python train.py --intermediate_size=512 --norm="rmsnorm" --init_std_qkv=0.0391 --weight_decay=0.14
Each number is 500 + 50 x the weight over its row's rms, rounded and kept within 0 to 999. Layers, rows and columns count from 0. Numbers have three digits each. The size before them is the row's rms in percent of the matrix's.

# layer 7 MLP up, 512x192, rms 0.072, rows 350-398, columns 0-95
097:447585597569503550552460430604438438499496495499476533609499519586495564514458534530552501470513500452493397513384521442528504575482473541570437579408489570553482495501598499601603562501487491517559491570467406501485447473510491506482530473507488481485449543470536431511534559482564436474
090:474475589481584470552539596553509436442529436541461452413459447430520512537546460529561522557491461517493550442469582495540660414494547437536476451549526413516496495624565507361555505426459504528402510539454523410498487568458380546464496504517504456584543529512501527543496447487602500508
110:466458510615466544506495496480570469507391485380607549483594441459524541510525536537560524576541499492491525485464532546485538442544484537442534478436486475459485513558396480468532493517541470510466468446540486444515427509468510562411587467467418459523441443593474481480420552467438540528
099:541583567490477584530441516439528529508460467504533365515506528565466417492436510553450462551464456524482513499499480501491510462457570498350422537506506515509493383534508505579462456532526492540450453506544508546447568500550602588472531451492401433540491555554462515478541473440495441582
103:513539382546446416504548556531532496537517523494489478516471570513541571507458547532510533454458524397506476552560578531597478578529484524518489491521635457436530487438453535601518476578530503551447420555531516592560499534509482458353542480558517416490553470487502515611530450539530509536
099:561468543513504617438501432443529456476467534477471422516476536446559530531499468502442497521484482402464481548460541515477452529479426484456505523514500455449475510380505459508552495475461496605519456541467544479516547481493512552588516544498529473631572555473528473524542541419516506544
098:509426486519510456451398324447583465442491457473454558498519454456520544589516452552519560477532518472475477452498532489457495511516509474590551525557513528509534511494492590529529497461523494573402438408366466484515423389435477402595531531519533476508532512443494493522485585553514485585
096:552461518527502509535452414499432429483530511401543516493534488487431493484458506545473524431375533464426514529516431433595600523417495455505521429542538516542476474538453463521432448401482456460494530519505488501554444570507515440616545518513455438596403485506504563450525568554480426494
107:579492520535460505544461479509479526455460471574505497493503643572388432545430524504432573499522476494482540531418423428503474497457486498482514493460540585534544495496405515596536516598432508470529422501578470628446553458479489559550474530532465455461546512512384506520510487482492520401
095:528450474487518466531576472540422534410420438566527528540560567494527471602500452552407520563557481419466519472507442476390454555494465476530540536473547558530500624469590509477532540463507560620527469498464459571482544499433528494515557564464451509491418468580563502619520431439479565532
093:481519540539507507485531583455491430492532513566472545450638441481579479532548509432416436412548507543464541514544409528436580477504558483494538520500532562464483463423355557492473463463559512580477455456400486443461526546449448459526434488420427590498473514464488430513503499455501522579
099:478458527501512524469522487645500552486497477430613570529527540622465510442439496504574443437497536511611526442460505440441452535442529512470564568582529463454455494427562471552532518460484521512519486478389550498540509554527518535514450539378437607527489554442495535481486536507501504489
098:455463519477539532515532498479494386522413446518522565486352519520504519529571471483518494461511490449440484511454555584377512563583513499546524486503425539450479503559468522527464525525501496471522473471585463516523524568586497485448588400444508500601544559519576545527451632553563412543
099:465492569416476521504545521584417528584508524548486591482466428504475512472510458572472503566479475453489459522540455545448522502413542495589453458459423480485410472504472593486439522521498502521578540428474431527531395506417478541427460534367485507568476557533523394526411591440442465536
101:460472519434475521514388476376563525498485461509577502627457495518441561491527494527480557560493533570410588528640530450447533601538403423465519525457536491454470485531540494498437494579469548366442565572570441472495450484537544512394506490466518504589533457571459507420401521537510535559
098:604571553546523487526475567542484487467498543523462510522456487443488401598532543620488503473509506492513497447472473470489458565516566521448508466515412494527586553517523584513449510527476461476538486519455565450509504493423536441581423464523532541531411451384545502573490557483531535581
101:609537563468581453529458376513498460421526513499536450474517515538455453518549512593480432454493458504444498474452522524516514554483494475510536634431459585451497438473506488508474543488480461536493485505537514512555477461539495497483532516510507484583495423503444515469427433454506507580
104:504455476527583484576566498482451358546469445416503557461499511524556462478555554503466436613538480530549594568446608532516496488499502451448521484507457479530451497544494543529511494603566411590474498505574510543429504475506464470559543554497563466486477451483466422539501497466486519463
099:567391488559400507518426546490474470501460457563491490470601445396478534506427423522623527530443466435507537494493502487538474544440506505450467524475525440443515445505472560528490579523414476565445369483496445447492435471432492550445449518517461488587535469518564501510500557410396504399
094:497544407518536542471529542505461463441478477500511523459464464506544491478412583521507425385425507547532463498578524469483433456563537549593482450633561452534423505574477518417527501473477609639469579500465577539516459478415559565527497552445519615498382506481479460567482495589509420475
098:507454582518549553544599434480509592430484482455590485584449601438410506494513548512399493453568514479523464564386502488530466500621513395530559413443534462556480616527508553495456431505561513481486576553460524512418561541517496485433446503497451491512582462503585498535443446480458358506
094:482420570520521511486519564491453509484519443475329573465552469444491475561544451522551481575417516521458450437520523460488545486576372482510491480528533527454545575456520443421590536475504556495577549506547543484509513455569602481497484414492494430447488496472444477480417488466554509497
105:538461570504484527428463525605534511496528454572413559464569467506573483511454398418518535387515519568587451468427508466490505590447470424472478534529509443461578478434531452501438449550370544517506549525487565483528558560477492547573590581587450558490411507531590583473481475547432464538
090:474542535594585449503549453554472501463460610561470509506495437464598456488433508408571407377507480537481485459458546576510416551524440523544434463506419499499471512582551472434535518576479532484542509461522501530523529468499547471585396461562524591478435510479489433533521466593567484470
095:483487474509515508600471509446503506482521459561592511539451542586467479475480529519562489590497486439545432594457570474523510553433428405515557518432564498494450537469484474492583525502424548518515521647566422538529482563455507472637499460395525532504427496531635486462418498572444514422
097:512505493535537572503405499498447556531518521472530587526535476519589480575496485498481521437467515449480376523507521488524516512519462498563440579530514494624462538571508570447525440415501506469463491494555551401454486501579464532491435580510481484596455497484534527473499567445536463669
101:391490545515575518522603535473528482480544550486546556450545572515517483437475534528541557578563495516480494578506547493536511491542518545519527513491416471465441528507512517466455533486598464589454546480422539448470503470532459493480481464616509539469621470595484509599536504433444482459
101:517405460508489441529491547477526476446461556505444484514524638579516454532416531405349521480477491560497577466454454488515583500459476521538455472523540486496544471435510469562547503512481478468443509435434563523471547500550569465475512500453453565495505554485425498450453451424565530421
101:666440461486380531511433529627471524420483530549524532442536459487550474525473511475437486429472508507447528506503443490497636596408423421536495448434485549500508541531497518479499547497478500469502590510586414406510495491412562448475634410495465505594532506523475406553393425497526471503
102:448470495554513467510556465501409515552596498545439472381465478472583459523535560644617504499420512449448405500496608538447466462481563512508472513492574538556490508525556465519510533533497453471512444513607469499471420519467560550453450539524472465513469480598439487443480564463500553464
097:518656527502397474590476575491567462505585479494484501463515484491619502529540505532441416451508447519543564610478551497448478456462536513544586516504469548492530521562549490553503470487501425502503454520546549455545519565579512565498476440512566417499498489495517533499387549539392485542
102:495453547554567432522517506519519456545474478460536460482558487535444515568545449555640444561467487424458541513502498512558529491484490494437566621537477494485512503487416548566451527486486479504455489479507510509500551544532530514557572555577544502546505502500467510462518425506526509556
101:388396540425454533507509465442530529533461475519433460516505482473505546504471470485517582534533493521642520519616440511503535489478516417607468539480438487455490526441519476387547476467543537485443473440490359458567453489476554479558538459440503465474512438542539458520424467556547472522
097:456465438503603592492573386429462430438609552509606521463418500460521464499488517552485483453534500448491520521471476518441494501463522511497524417499477496489481461505491386499504511551423613504556551476500574491609469486455451527548465489473454472559520498518418540545496470550514549536
095:459508428575405551460499531469441415525516506514545465532559449416566487410531491466388519578499503583526469458621544469517471507477508498524474464522480510431528513479460499459475382492433498531422436484501521532444493556478565497524527575483495541461439469434540471404520534465480483536
105:546472581537461524496446426501489573463476428499526476476464482533509539503561527442564463513536505496434446484564437403501478517478488490579624435519519566522480516482493589504486634531481614538475464442503475484448479462505534502474460569422562444507451498351449514340507562523481539582
095:459451524408555431444545492477468486501450521515424584509513581507374463472436481502510512498574453519488516492541507486496504524642499575567444519491494570500518638512553540529563531469493465553626422438603464488514513547570540502511440485587492534540479468560491426483491486523471581564
090:561594471447474468430575459617502553470525465455509448509526427501644513453554520471477429454428606512541387503463526428524494442569561574471541435435558508442508488394460600514502546454538443476508546518453496503540498365543451516488530543487483465517408470497493480499483466531484436394
101:494551440419572542543472512494458477563364595530529416566597604527501535501418533474451481401526484593538532473495553571511506474443477502520518422473503497494599473485488517472494541568512564602496463508474432554394513471504472646481490466431539508590506535520500523529558478524510504550
100:523437399556569492569572512452367596460562548491442574546502549497415406560480481501502523508476480492524458526446417506597504510561472591418442490595504629463644552476493565445566474465570431487595508567511528503590512505489461533457456490574509590435429492544405541438453514477546466499
097:522420555471549465456562489535477500560566492512494501516522537524507562522676408471469494520499461432524493551416537459531499565536469526544559487513490428564416488469523411440508557533438487494486504442567593485560392417509503541627557469465523468469488546423548506453435465501540491492
096:560546541541475492457533519551448564513498455472483506458637536642550583479540542626577485576387476588469443499542554556511474458457547592507562535461505452426485536578417409540499612503485402468526400460527473485538470554497473492492477482538561544448563482484493445501576493533521533475
098:513504386501573533482481397542473468522528506436559499456480541545572466548417495559504527455435527531542578555482569494391439506476581361511543444542420503514464598569527487415490469456457443503454569546389576524497433452451513556484466589517554494617547479499532580560558454505439475552
104:620513517489470453393491581483502560506409531550431523493532565435615473516444514553514531506524543452445440421549535497412471548471467517549465497471429423597467510427467481501516481543498535459571504530519461515507541495425576566417597477535473534581443483467385550507541537601546403453
096:588487482467592530551397533410482539438469518477513523490516504507472516468461588558534488476473522529475435491568472502527613527519517538411538498517563519498434549519464477582516457510533521603510398497383596598464543547501536473489530519459494585475519460502437545601527485527456505574
092:429501493530457501496495422463451533535461493543567559510546450471500462389522509537452614457591524468574496488570432488556360597616510529446494471432486544470538525568471533580624456498589486406470475529618484573454572524554451499442407481440434533466483506540470512490505488496475474504
102:474546457540542525490522533557515423465532474483471441466601519458443524485500554560541537578455474494550534518489415522495507532493559528477422438528493467537544489493535402547613410531480510497492498530487508588462572523543543565372562450467361507491514441546563567622603615514398551508
098:542468493495479475499498480518450439481503531489496424555519442518528495546475497563499518462589548556405533604401443528427510518534611483508547534406463462462551504461514477518477536505584517577499355524469434469404483390412501523519414489556464489409546482531470531524514488491540454486
112:473461516433500553531430465615524577454556455444436425471532507467437483498497478538468538447454481501390563513503519505480432467482511481452559462514388436515527568506545467592374499410490589576574538534422509547562488537491483442454569460600481478530463471506573557574581514471449444458
# layer 7 MLP down (transposed), 512x192, rms 0.0678, rows 350-397, columns 0-95
095:451610447450532518604575547467440555478440487528437502509471520437399413450548494490526461525482357480484430535512493513362547455518576551439410530527546509564471530500535638548458496402465465517481573464475491497524534422486485469536536538394521581494502502484455551501500600462475555473
092:491602484511424469507568494498470488505537499553569510523562574436393507506508664544485644476452476556572425454572496606562538408482485520560507467420522608508490471608535468504529469475534474460524447443553544531543540462594574545569474435559457489453508588527498468515570508455478498480
113:465514514510539608507504416450524447585437551464490505563586513563470528397470509397506534551476492464445455580545484492416504462400478573535623441513508517462515443540435464545525431607500521564466494436462513494532541495497512499511617396471398462458499497497431553546478432466461507482
097:419455522427486499464499415524520427439611530451509509489496514416454577536451506450540507510516516550610510502543459552537511496474548524482486521482504574531519525493514477532551490534592589447581495459466506453491395507520499417582579514489538498514484489443451458484524481576602485551
101:491443472505524460520522502397537516523471589432522461573472443494620424502570576514474493467542478462467492463544555550589490519481480540489588440511596460490533610531516535556580377558510552444468458520421494418523510425416461536550533404421525477469452558501479549526520449607543500496
095:579489526447494489450533549411545456504479468455399521464525502505533495444453484540413484452483537490559399436521474474544453591591420520515511399473523522487449527441498406523551569533422495444569617588506496487539528535427559553471586494523505420528471463473494486513487469569484548509
098:529566510528519634557460520516513538516502479511439504416627488551587518490478557486558537589553568443469564605446439540440452494474542515486429473460500503408507561465467543509622578546543475507400439499538567452525462487495411507502461565548455608510464561495526648456466529511401601629
097:495552514510524437502555496520488486480527529568534540582492511463488557502500497548518502456564681475439487515527448419524434568427474581538366485485416544510602508500559491544477442463437473506529477544482543551566444466516464491491549435542544490434473501531490472578568425481470514485
105:598474626595489495536404545582495538547460488465570501517432571492478410579594477552585422484535410479528557500481515503523521381498476482369544551477425568468441510498503529523482490550500576441448486490371571516502515537522498479547412518468456497523485521419458482452488439552434486486
095:483472482450498426526558530553437472578514499599573561516465457449525377458489514543566498442488483456506473504545606452544554527506465592586552413433559546565519476503465560595512504428479462427468474454564434444499527494497522495469517541505503508424540553549485464517518564430536475486
092:490566588418557516501494452580477465435421515491590548520477413532489520526383560525543594541426447527532515553506535444557513534434451461612500497473505550606529573477564457526509440565441450518511502462556487522502486542515476525569563573499421470540514554543462497521570403495515520484
097:375539395371480539472551451503515580556470520485509532532513555506460472512486430524529571559476354492510549439523487512440556432541415476519557561459538551492426499521554488499448490493483459478529439499526444399508527486463496442523509531434622496473480539481446447456514470595479540531
097:446522554485466513521532489482514558445434647518494457488582548505517456445404513488497526609528521432374491522540480543517497504481484573491448579552539566474489528470508450489461549459493482618486455609533479500481459431502475484530372520572473634447503507451459521529549531525507482542
099:436558595504447464547505412549436446525453556516473462546513482495554494529471440535555451488489596429556472540480506497511553498484596501499483494471484510494498486620421497588491595500459397480504545411489548469579497543576516597434463496487539456520403513518462547510538559551525578463
098:554518436521471508428510399456452533530527504563544530485501496512519525450475527546348362558551619431487530528492540514573536501543519562463463541488513580393474509473459447474471579554499499460518449556509553538440520514517533474547496395525453561415513453524535543512487441540441525424
099:508398532501580491500487530578518486515470423473489472521468551556427530587471500544500618407528537597452545548424410422555548550493433469505518515517578457538529596460487435527505421446479539510473473488507570463491538552451412517496592552540474561499489533539536455420481483489389486532
100:569566493548451508465473551412553462397531462453561541440520511527545432498450558444533459458546485500532447572494423476502532463440513539486562491532549533461493536509518530629538441537523453410521550466506598457524447600533468510466431535404429551453456387517480566415412535505527552494
104:484558496415463520449499528422480471546452517535483499552476455507483447479537505541591411644417533425454410506430489459481563514518427482534545506560446627463545486625501475539511524429450561483472509483595563513499386555599477542507396472503590554491478497448559571502544476471535580448
099:589530497493546489556516515496555521422446471445459483558490478434434512481585466460472463546476386575525492490525479490589476502487549438529514533495559428436464504504539469524493530490419485445511547446508456427527510553453331541561517580494449413448484509491508453522496534604530583590
094:489622564562516540479397594478482542528465477503453426505515458480505485442493494500535508504457667463523531552530534504435492522502507477470530498482445534469498433540532516514483492480434423519431582578488448559471477513480477601432484606536498537527519582523569435462478360469532434388
100:491609500513467476436563624423497503578580523574396481520499457442573437499457470451483584560459609375514542577483483500547478468442518554491496500516504431447430460491463455489570512470552476485480450500516430457429528511620509562503490479462484403419472547591505539459526522519488468572
092:488592484380451580406489425488454541421546422604485458554510493453498476472449537452474410419462402467405534503555466576502550462512450448529572467507518547477468415546525572559485498437519478489429553489402475482476500460449559444445484528485521570547443492468565536353491480508490485528
103:516480478464494563576461543625524481429492551430550460498481487473493541491471545524578504345466535420551468483512533405542597619415528450444526425430427511553424610374476488562453547580562503393517495489502443456530478517511570526511457409540470457516508477473590567480502451520483411523
093:500465445392538481550488570454484486415470341469580431483480509521415500512504410503553539530502495422529491503476446527497511558507569515486516552565471491470538455451367472578497461492492539453440576575508495486435524547492528488454593522499467483461500445482571590507442465421474504532
093:511508558487484514524506563526516551489447512542544524499446484479503393601476553557446520456579380499469428530571444540501516473474496541523560619530506408527519572592501547455543526393468513516463524571494511410482528561489458481469439554430427480497560477461493451530529488580470454516
099:538479530513530429543588498487551488520506503424455412466507533440445600518560572403601479571549565527458523470507537479499471463544496474428507491551512497531460526478482517506508478581585559601448425474461549524478462405503525374526484423486598525515553529463490531476517489566545481396
101:470658482479570436447453559412589534513436428510474508484448498420455443502577461513512440419490618520495536598525471483527501466598444518502481443528432548525456452595453551489530470524527403525518561489538438554456397473583582497412460450515443492532474479520613472552406479534540458572
098:530482490538427428500518494410538527525444581479506625497585524512526455521502459488461510534436606669538551444527494513514532562486475514464526567459544498538472461455479476490590579406505501608507583485408469515542474455471446477557500487550497593430547501455501494635501496448452459534
102:574483545479473560522413500650472427499482474494581458417538498517497521496480544523542501482647481443544510400536506521546600532526469570462605584469551452510431500498512475438563496587518470438484628532545523475460594517577487513491510497408465529496595506552500436557410435538534480536
102:534477619521459528486479549485603501549483422417520476414449530583479574535473480419492608524454481510455520412461538437577577498520543507500598568461576456479530491447544484508514536567476594378442471577439616562496590469536563514424475487518452570505429540482469496475599429479451535532
097:349436425478443487464482498379508472437508527415457502400497508463498478461411481462473529585473576544495433463523478479561515523471541529488599508502472508584513476517457459424496494550488544462542587555468457502477576417407597411515510486483501500531518593566406467572560497447508525509
103:455471512443504501520515443518517521546501540552572481475543557469528431542559518510483526424518447456468466515561481500497494571522443502500490494571514421464501529438521485470454538521511405527517435541483528500445522449432531455471482422491561553478475505600488507505482512444526590595
101:495532448525574430551573495506556565512503416512529598477483592467600498439499567519425517453472374440525432519489432532491538495467573509506498562415543533519448565536452486504545445497487536489573548523525529457500504490485489506445511506440541468491506494568524497511549512516508507528
096:478511419484566589485506440535520479537494535506400511452589526474399610423528483471510461456478682563496395443463453468514417499585544600504462496484476554454513492502406515522483483428539536498483538438517463511459574440598509499458469497550384529444545525494542550434527554491588504538
097:490440498478545425498510540519527530570433456521476470587484476511453557506506430559585430482433586470550482530490525416450522416439570463547529549595545530486386488490459491466473515472463568492506462459532477462453586481422569536507568461428540477509506558565429580455457389359525525470
099:467470515646501522516486438519530511506496435448515518468447586555461521563508587452564509470524395529437476411442502571551540470530445430493574548476526548569584536439560511509539443502509500526601417483545437591567532497522479458548408448494490446438503493420487615563491415446456405502
099:507519581536519487564493455457534506613541546512441464568530556512452530436533513507586463549466417538504504609520504537472529430506557490450566506506479475438474437505519474487464506484443491433518463423575508517537423492569562513476524413574534469445498495498426620535432396516459494520
095:520496508478528521542487540507491423472494567523503521466503519577396582466608529582409472411472477541514513534502447550535410585520474445405439428489591527502466514531545440526510505461558526429510441519513449455494522550451543380551560468560494486498458589393474471452498466560483518477
101:516475544536474462469561476521540539515474518531434527523600560462564587512601592501534455485523498504438433464510391569479475413537530500443566467434424388509542546536528502568602444604542463433500440522503483473502553447441491613480426518560445506524442529504506514537492422470523528472
104:411514475575473504494441531549479466548446543596562535500502414424494379505528532516536561437498345498556517553465499641460497606508524531442477485530439572530491484521517545549515513515478536527507427457607469442542467538549464540503510518491474442506510470509505576497585581524472567514
097:435533486474500548554460584443453524453448453596500579493517490491562480421484482585510426455543524546405429461574493509472377418497502489427461438467406478457499527506491541484503525459568449468571478551503468581464419581495438513436460493462574624498456516586516510530498575432580449470
098:490444469509575505505503428519441511465404514426578589425387637490516404468448491540391526502509497466536480425482447462498540452470462515508401512535516487466435562521629447516488556631487561449460550467553535467506501539433461588475491532468512395521600534497525485489521509435533460477
099:503524599543502449431519504438558457524551560547510509517496549568487523533534470417532472550445414394422495459531420556392562542402472530540431479543533498431456452477499470533573488513600500500496632520569538571468469490559483468535488405503576510536439446539418418519544525476465522486
102:498491571495534456393455503450490540568496577496557455542541556434499449515509509393455555486494413517523495533507523538445480483491464502470500482505454451399560495578484535508520469543510561486486477445460507467478569516471587550500402470566488423495465563515420528484509510481503408414
099:477565608515470557510492389563468426525496415517483542528532521556525578542461513523555510511485510475566656525450398452493486497508539530576479508503499492505519578459486456453411508558588488515520490458560405558466565553503469539499476474523384447492460474458478480492444492542454558390
093:378476565555547477456482598504445496534458494492394387477395437492520529512524460544448411550464552570518447531546504450521537365463454363484511593558492503503447462521457523487490522465558562454485489490458540534454429480483430524556527501566566414525529495505530478475506499458559488507
100:504487459485560490534575536605426409574482522451447603547493436451376509499492407537524443548580355458496455504337582541545497417452489461539419429443442466535517515529542594546481462450543504526528482537458510476501523506530543491564516473483491605457480512532435594451574510517504548497
099:537611575580442514498448450424529620436557495480559495473508593494614449457392598478484461526430477420496505458497455519565503407546480459511458540527567554465472517567582461490427458576470437512493506406517469504560455549521552406480485422474525441587479526466490362492456543540454530543
# layer 7 MLP gate, 512x192, rms 0.0765, rows 351-398, columns 0-95
093:507440477432554441509489500517588558437470449453402522432421464448512571461512381475516430557538530481473526505464525400534493578504429486547408593519490412538488505449450489443459511490452546548485543512464487487458503521416373534478552470514527524545518432530487558432423458497553552526
095:472576531561503591532438417527515565490554426495507488602465521530520490592567516492413550590568581439550527545519534483484491538511435570579494607551495520439480508465485456613441425514495463435563467476440445475486553475614554544537495471537558545471437500515589459514443469494477471530
093:521461536511480480479539540540483497530518485482531543427437485614497532449593511490504454492470503512553475483497515471465567568552483458507514432544505512631455479551443549487428594523496461574391550566498499472632533515519406488481433474578427530501540506402452495506518563359467434466
095:416474462423452468518536451444598477455516546537569483580494487568476540457529426510480534558539489515515555491481485494535541602439508508456574485501533533513475564473412401535538463522567507508512517565466466480470477553467481465536568488508515501452435399458493487481459461431518440503
096:453470485520498484518530546505452527487580475414574512552578414438445562545497470524500515468479529498486492450550482495550486472568463445442537454543561499525487552544546538472520588545590564438501587494493473512428465566449506478469523491517494470439449484486590505472371527489469507462
102:506546415525480579501520513506553426415541536511549496490477529441513505386541520489472446530527554460558475504537528462484505448523487464505584482615448523541534454474385554499537427468493476679515551515521628509595521525534546449584479510514411564459416515461596496492438532515370495570
093:538459492495499487458498522465592590516477482523462448561492439442569478489447582503453438521554538470549487488458497494440405528536561553443427434377553497495489464474559547485514473571528497578480532538539522582490547448596567547559476476499596535406434537447523451474536529371524429515
094:502483505478431552532509490424505495506437397437571455555631596504477522457497482467522533536479511438445556554519482474590576476541457563337487526535492541439455484562402546480526430508535551429410431453496562498479523504526461566505449563456515452525476459514394502460459466370410456538
091:462473451568489508554545524506551459449488618498567554452543485523545486464618574507497459392425537520463462472453507490551529492488466469580498489559582551488591453519484480461464534468592471550527472470494509474510476482580563516485527508499466507458569591547436538521408436470559462469
104:493522464440428560540500551456537426516499372496426470514567415453561573434584487475501470551487539545431331510535556514469503450560451498451551492477550478453421479476474557531463545512508544584419469454481463387464460544415531454472482442424530440624509469435506506562402481511519526518
095:516531443435467517554462463461583525530485418438556489512434530487516545499453522532497505466512521520581421477463550497395402483540535406529551484469523465572396483497553516562453513546479499519476406541517493504500506567501491466476531523492549457519436606440465497438465544543473480494
095:494513540395571417555500527515444520499453507528476454498541565521524478453576550530548501492434550456452534418580518478557486396521491542547442476612457502484482371414526444525488485435562580485484563469560496521487445468576457516402480491435485547522549551565521496514458528572525480529
102:447521474430532442470595557497548538512576505561492521531448561454581537518459416478436414506550529481558515540494560500389471569499488454469468559548421474460547525404437519491498469524536509533516583577434509547552483491422501532535515500530556463459459486477544493512428410485558546512
101:549469443499445528513541429593520504481501549488517490472544519499566621484401470478455372525507486338530492533389468459619503503456568541418514481520477476497466431406534485558507512427505467451467403527401510571500493540527410360557483498534468533472429404467519546508584486493560433367
097:533553533521436568480533507457472484463455595520447510505552467468534497521478520551501474485414539352496596544533443466576491559552537560451485550603434526389559401504469493528513507547428487503565609487562445529507503551593519512462549457546474510533483442522524495403564511467477471544
104:616441543516555554506487534533523503479428444403500451533496492504575481521549528544503419486513518441466471609485581460533395505485403455534488514484481524463503511484515489423516557493490589456555445545449436524480416562585526468476516425479578436557521500504485484587485551467613514352
093:536430467503486480597505431562470466530414431398489493542546443514525476503503452454485486621501510572512563509463465460541481506468525464520555475358579419503435440534506543540539462482650419459422512563569492505495532455441517376546494570498445526487556531464501434488512487491561503464
097:410594529477476450485463492492524460526488505563396506454386561457521542485446542564566471467546531411564470590544535446447420478481539576439560469494549468497453461478529472529585465506504567512472444606542429547496488503446543471479540444483415466489518480548489560492592518420516572553
089:467458497417396474533469497466577523500546590498580571512470485563520574539466488561471458520499501478556458547590503405417513570458511490461518512458521450529495459503443555603448480516542520499407479490435615390587513478570490492439485429489507528529607468451439597488544557575490516527
100:535550482564522521541571625468451522544518487480482459575521468548558524508498573501417510522473512465582596519489515487506494553546502469530523440419502613522498501442531551504541588550544414478535469499603456504478542529600527614553512538516519472506474590498474521533510593599532457525
091:525517523486519516528480545485483528519499575512509551562477454463446487456534425427525550519485529510535484502507511461481467594449443452479482574453485475455461503445451516489563483543503506494490473573562531432546493510512502542546496418476498426428470414397565417339571519442404437505
104:549458451522486520585450537484536533463469510441513538586608548499523515506556501457454531463545536540477506547543470476558458561504470515467621486437463531436472507477588454602447494488543482373459478596554421573474537439553620491500527372552530497479490558447508509505486496574622470434
088:480526589513451529528409534532474471595549471596489536472568564452592510497495587508499524423410454459525501572582546531568553450426454474434540474492587515406498477513504483443493509458542501420399481443493499438486513507516581487450436479477479475555528426498391497549507492546570496531
100:462445571512549517593537545465424591474450457488521601578430594568433490602539484536440500565521490548550441525469528518474509509479532469536496548432538472538529443354471468553494501499537484529619514553560492536469500445490497471625547429456473471547488532371480464563542449507532545486
093:574529536491509411495511504509408443486500531514429522482455463442572519533541538531536478537483514501530494478534606541553472513540533568438487505502574663573533502511490582437498612507471422578525529475521429476519446436448575574482514572404532534571484584559549414564421533428616567417
103:550497448556502590568471454651463534494403589456573495458507463472606514422553501521455416487505517398466546415516483495517451529409484529515587546583469580494474543529465517459491460597583456515451527508438497471519508456473528432523484528502508431489532493454425502574565505460522512520
093:552558536550513440477556475535486492527444620492539474507465452439444503462538449504407501478427521412487515456524502447491443536471469503530442466491487503418560559472498566478528465493525529481568535492470549455544509423578473539581608568600510495423514440482480520549559510520510453462
099:468569560431460434546568502517484481530491425470569423496577515449525505474482426559500499549493555439584585484485536404539412472510495541511545516507545546431542475509431513599522467516503495502482482462388597522515526467637454510477433559464582512454550516465498611513458563515561513464
115:512469536469506494524493481479536536488465511402559474567549529623459531588545470448518411502489481378516434507390483455491515543470421496527519530466528521422472481435460441449476463485443524494448525553475588534475512512489503494503609476594501428507587497469525479468518475501497502519
092:532488435548526516470539397514454443521484434609548558561554467523469479494373560499442545508522521560506430497585525489482552477380467468486474491472424433455497458488514448465645512538520484414481569480494498545450533516418507481495427554418457498501497371556522439474493484461448506524
099:448440596540542539508574510499466471567506577486544515454524582492442516581593368543507508564531573482550495471486498461583475582467497540475487491581538462502551478452542602518583511445522411537537543515428377455470512446498541493502557545494516537501453464477602396551496488489497535525
106:490506628438513540411502488480428498531526498604536456509528542493550620454531510494531498524440567466560500484466509441528516474517491485503476455545566482442592357524515543530436506513595471467513503514479449459540399405547574549557485444483446451461527559469550601461477451403518479465
100:554549543410451469559435533496480502547442495517481468496502492498561552463582460573510470487437502465556549491442495522482529403489483406548469520514566462496585465452477554520495507415626426526423477560528459624515432514574558439489535483535540451441528443511527483523451548432518486427
093:543514601505481524475578527520512501576419542569455425429445546488539528503504510604597511611442512492539525485510467495459472541520523441438423518574491530417540440441464464547537541558495518482553568462465454511454478462490551614472516447396533461571434548524517440551521402482590511442
105:434469595501530551519467467465554539468536456480527373517511442581524574483588419506522510497512561542460449522514524430566527512525448384502530556524565546549525467498500537437486536482437602591467449495463544456633509412575528460556398563482481516497512483495543581470496482565492555499
100:509448480420535534464599590562487582456518452454474559499445524514461455501495448467473542529638581512531525437446489377427463566592524646550401503509535559486576611458517587476479473488519543595558568588511587543532567559521443496501479523474454537533442492502563391420534543508493543474
089:554485616433434484511427570499468418442482576519494500513476472540439523428484472485536533408488484519436520504441535471515479542506482428450499457510536514499526503524543394525413466510622519444463496585556489521508481547519583365548525548502420523530496529489530479503524468442501551519
091:560492422427498505531504448519477466554442559455528504568514562552438454586484488556454345505466510493586531481633462388577549544438553559515598557534507511441599436400471518471465498491432542564448499592457447533517533500440427520469527625517524521498485494538588498458516495465576583515
099:526531458535457519567562509511409537468415555356448567524495475499481534557479491475550568545464538428580501452466493456539463547532457459407573584450571531543569568434461584484572513540565404535509556528507584503478523450556422471502471529507585456553466541538516536496442483508579414440
107:510519388495535565555492593498441505439452504546474560533458419505510409514483508421459407478557522464544430526464523489459448501489571534540487488465471556482426517528426570468433623519513408571449430576473465510458421515421437589526469494477557578492493509484513500532536518530513531471
097:494492514445498468584538573510557496529502558505563380596465472483546497515481523488520473464472507548492423520507514523503447410469514435551454480501576506502493494464503533495577425496535554532438482603419526498443460483494560460610610594465560511477521370601483499488587407499544517495
096:556455496483478470536542542486499562462500454553485434544657446423580572468615558535584507503466492449548600564552469485584473583551457563447498568413507447506504544466431436514602520528412638491569470514541459566498503475442623495485482495429491428467498502482563396450507455496484478500
103:555419479547477496514533428453465517424499477398570498425495577523604521570379535578467535476574621396464440494522505499480492430508505443611502561547508494521427488483467529468540425436527526534546431483479441501573472431424520519494508453571511558523486583512523492514495499455596402406
101:525498517490508545503478496508482423549454528444405532437599424415554563518506559405513438481463566433520497482568539508534489416469564413527472516448466542551486462481523517439533512410495629508466617444504487503471611505438507458582464580540549545457424584521462484568516539522549397483
090:475535563450533475396490443549391449560482535587458519445471453370505559469474539515583598458470494475557536549460489497531494543565496461496500493476527612548464496487487572485521513562521583468574451426640467534394503490558489492469500465514475464482491437580467435585515524537535549517
097:515486542569451450495530484568563582445480465431527413467599476528557557492580562540524535534443550499590572507498454468512499566506518519447422419468479551489551464485439490516574498440511512470476565457543568629502561439606513493408544467508478481550574420477519489546423531538569512488
102:527542533460418603510503449454527466482514498632531557535444501443544553471510552564505439453531514454432475531486528487501549392446417518519537459442502552427468411437498459514449583445579415546532504532567485522567487483524582509569501481425551478471490506524563481533435410482529564653
111:495412621507565557454477466548503544583436422448439532494497559519496573479553494598558575504519569432579591564477505426462505463432525618483506461426579475494468524536458451508470437591560466424570501549600427531545546478511533524487524521465483511481532463589424403516503505487512463478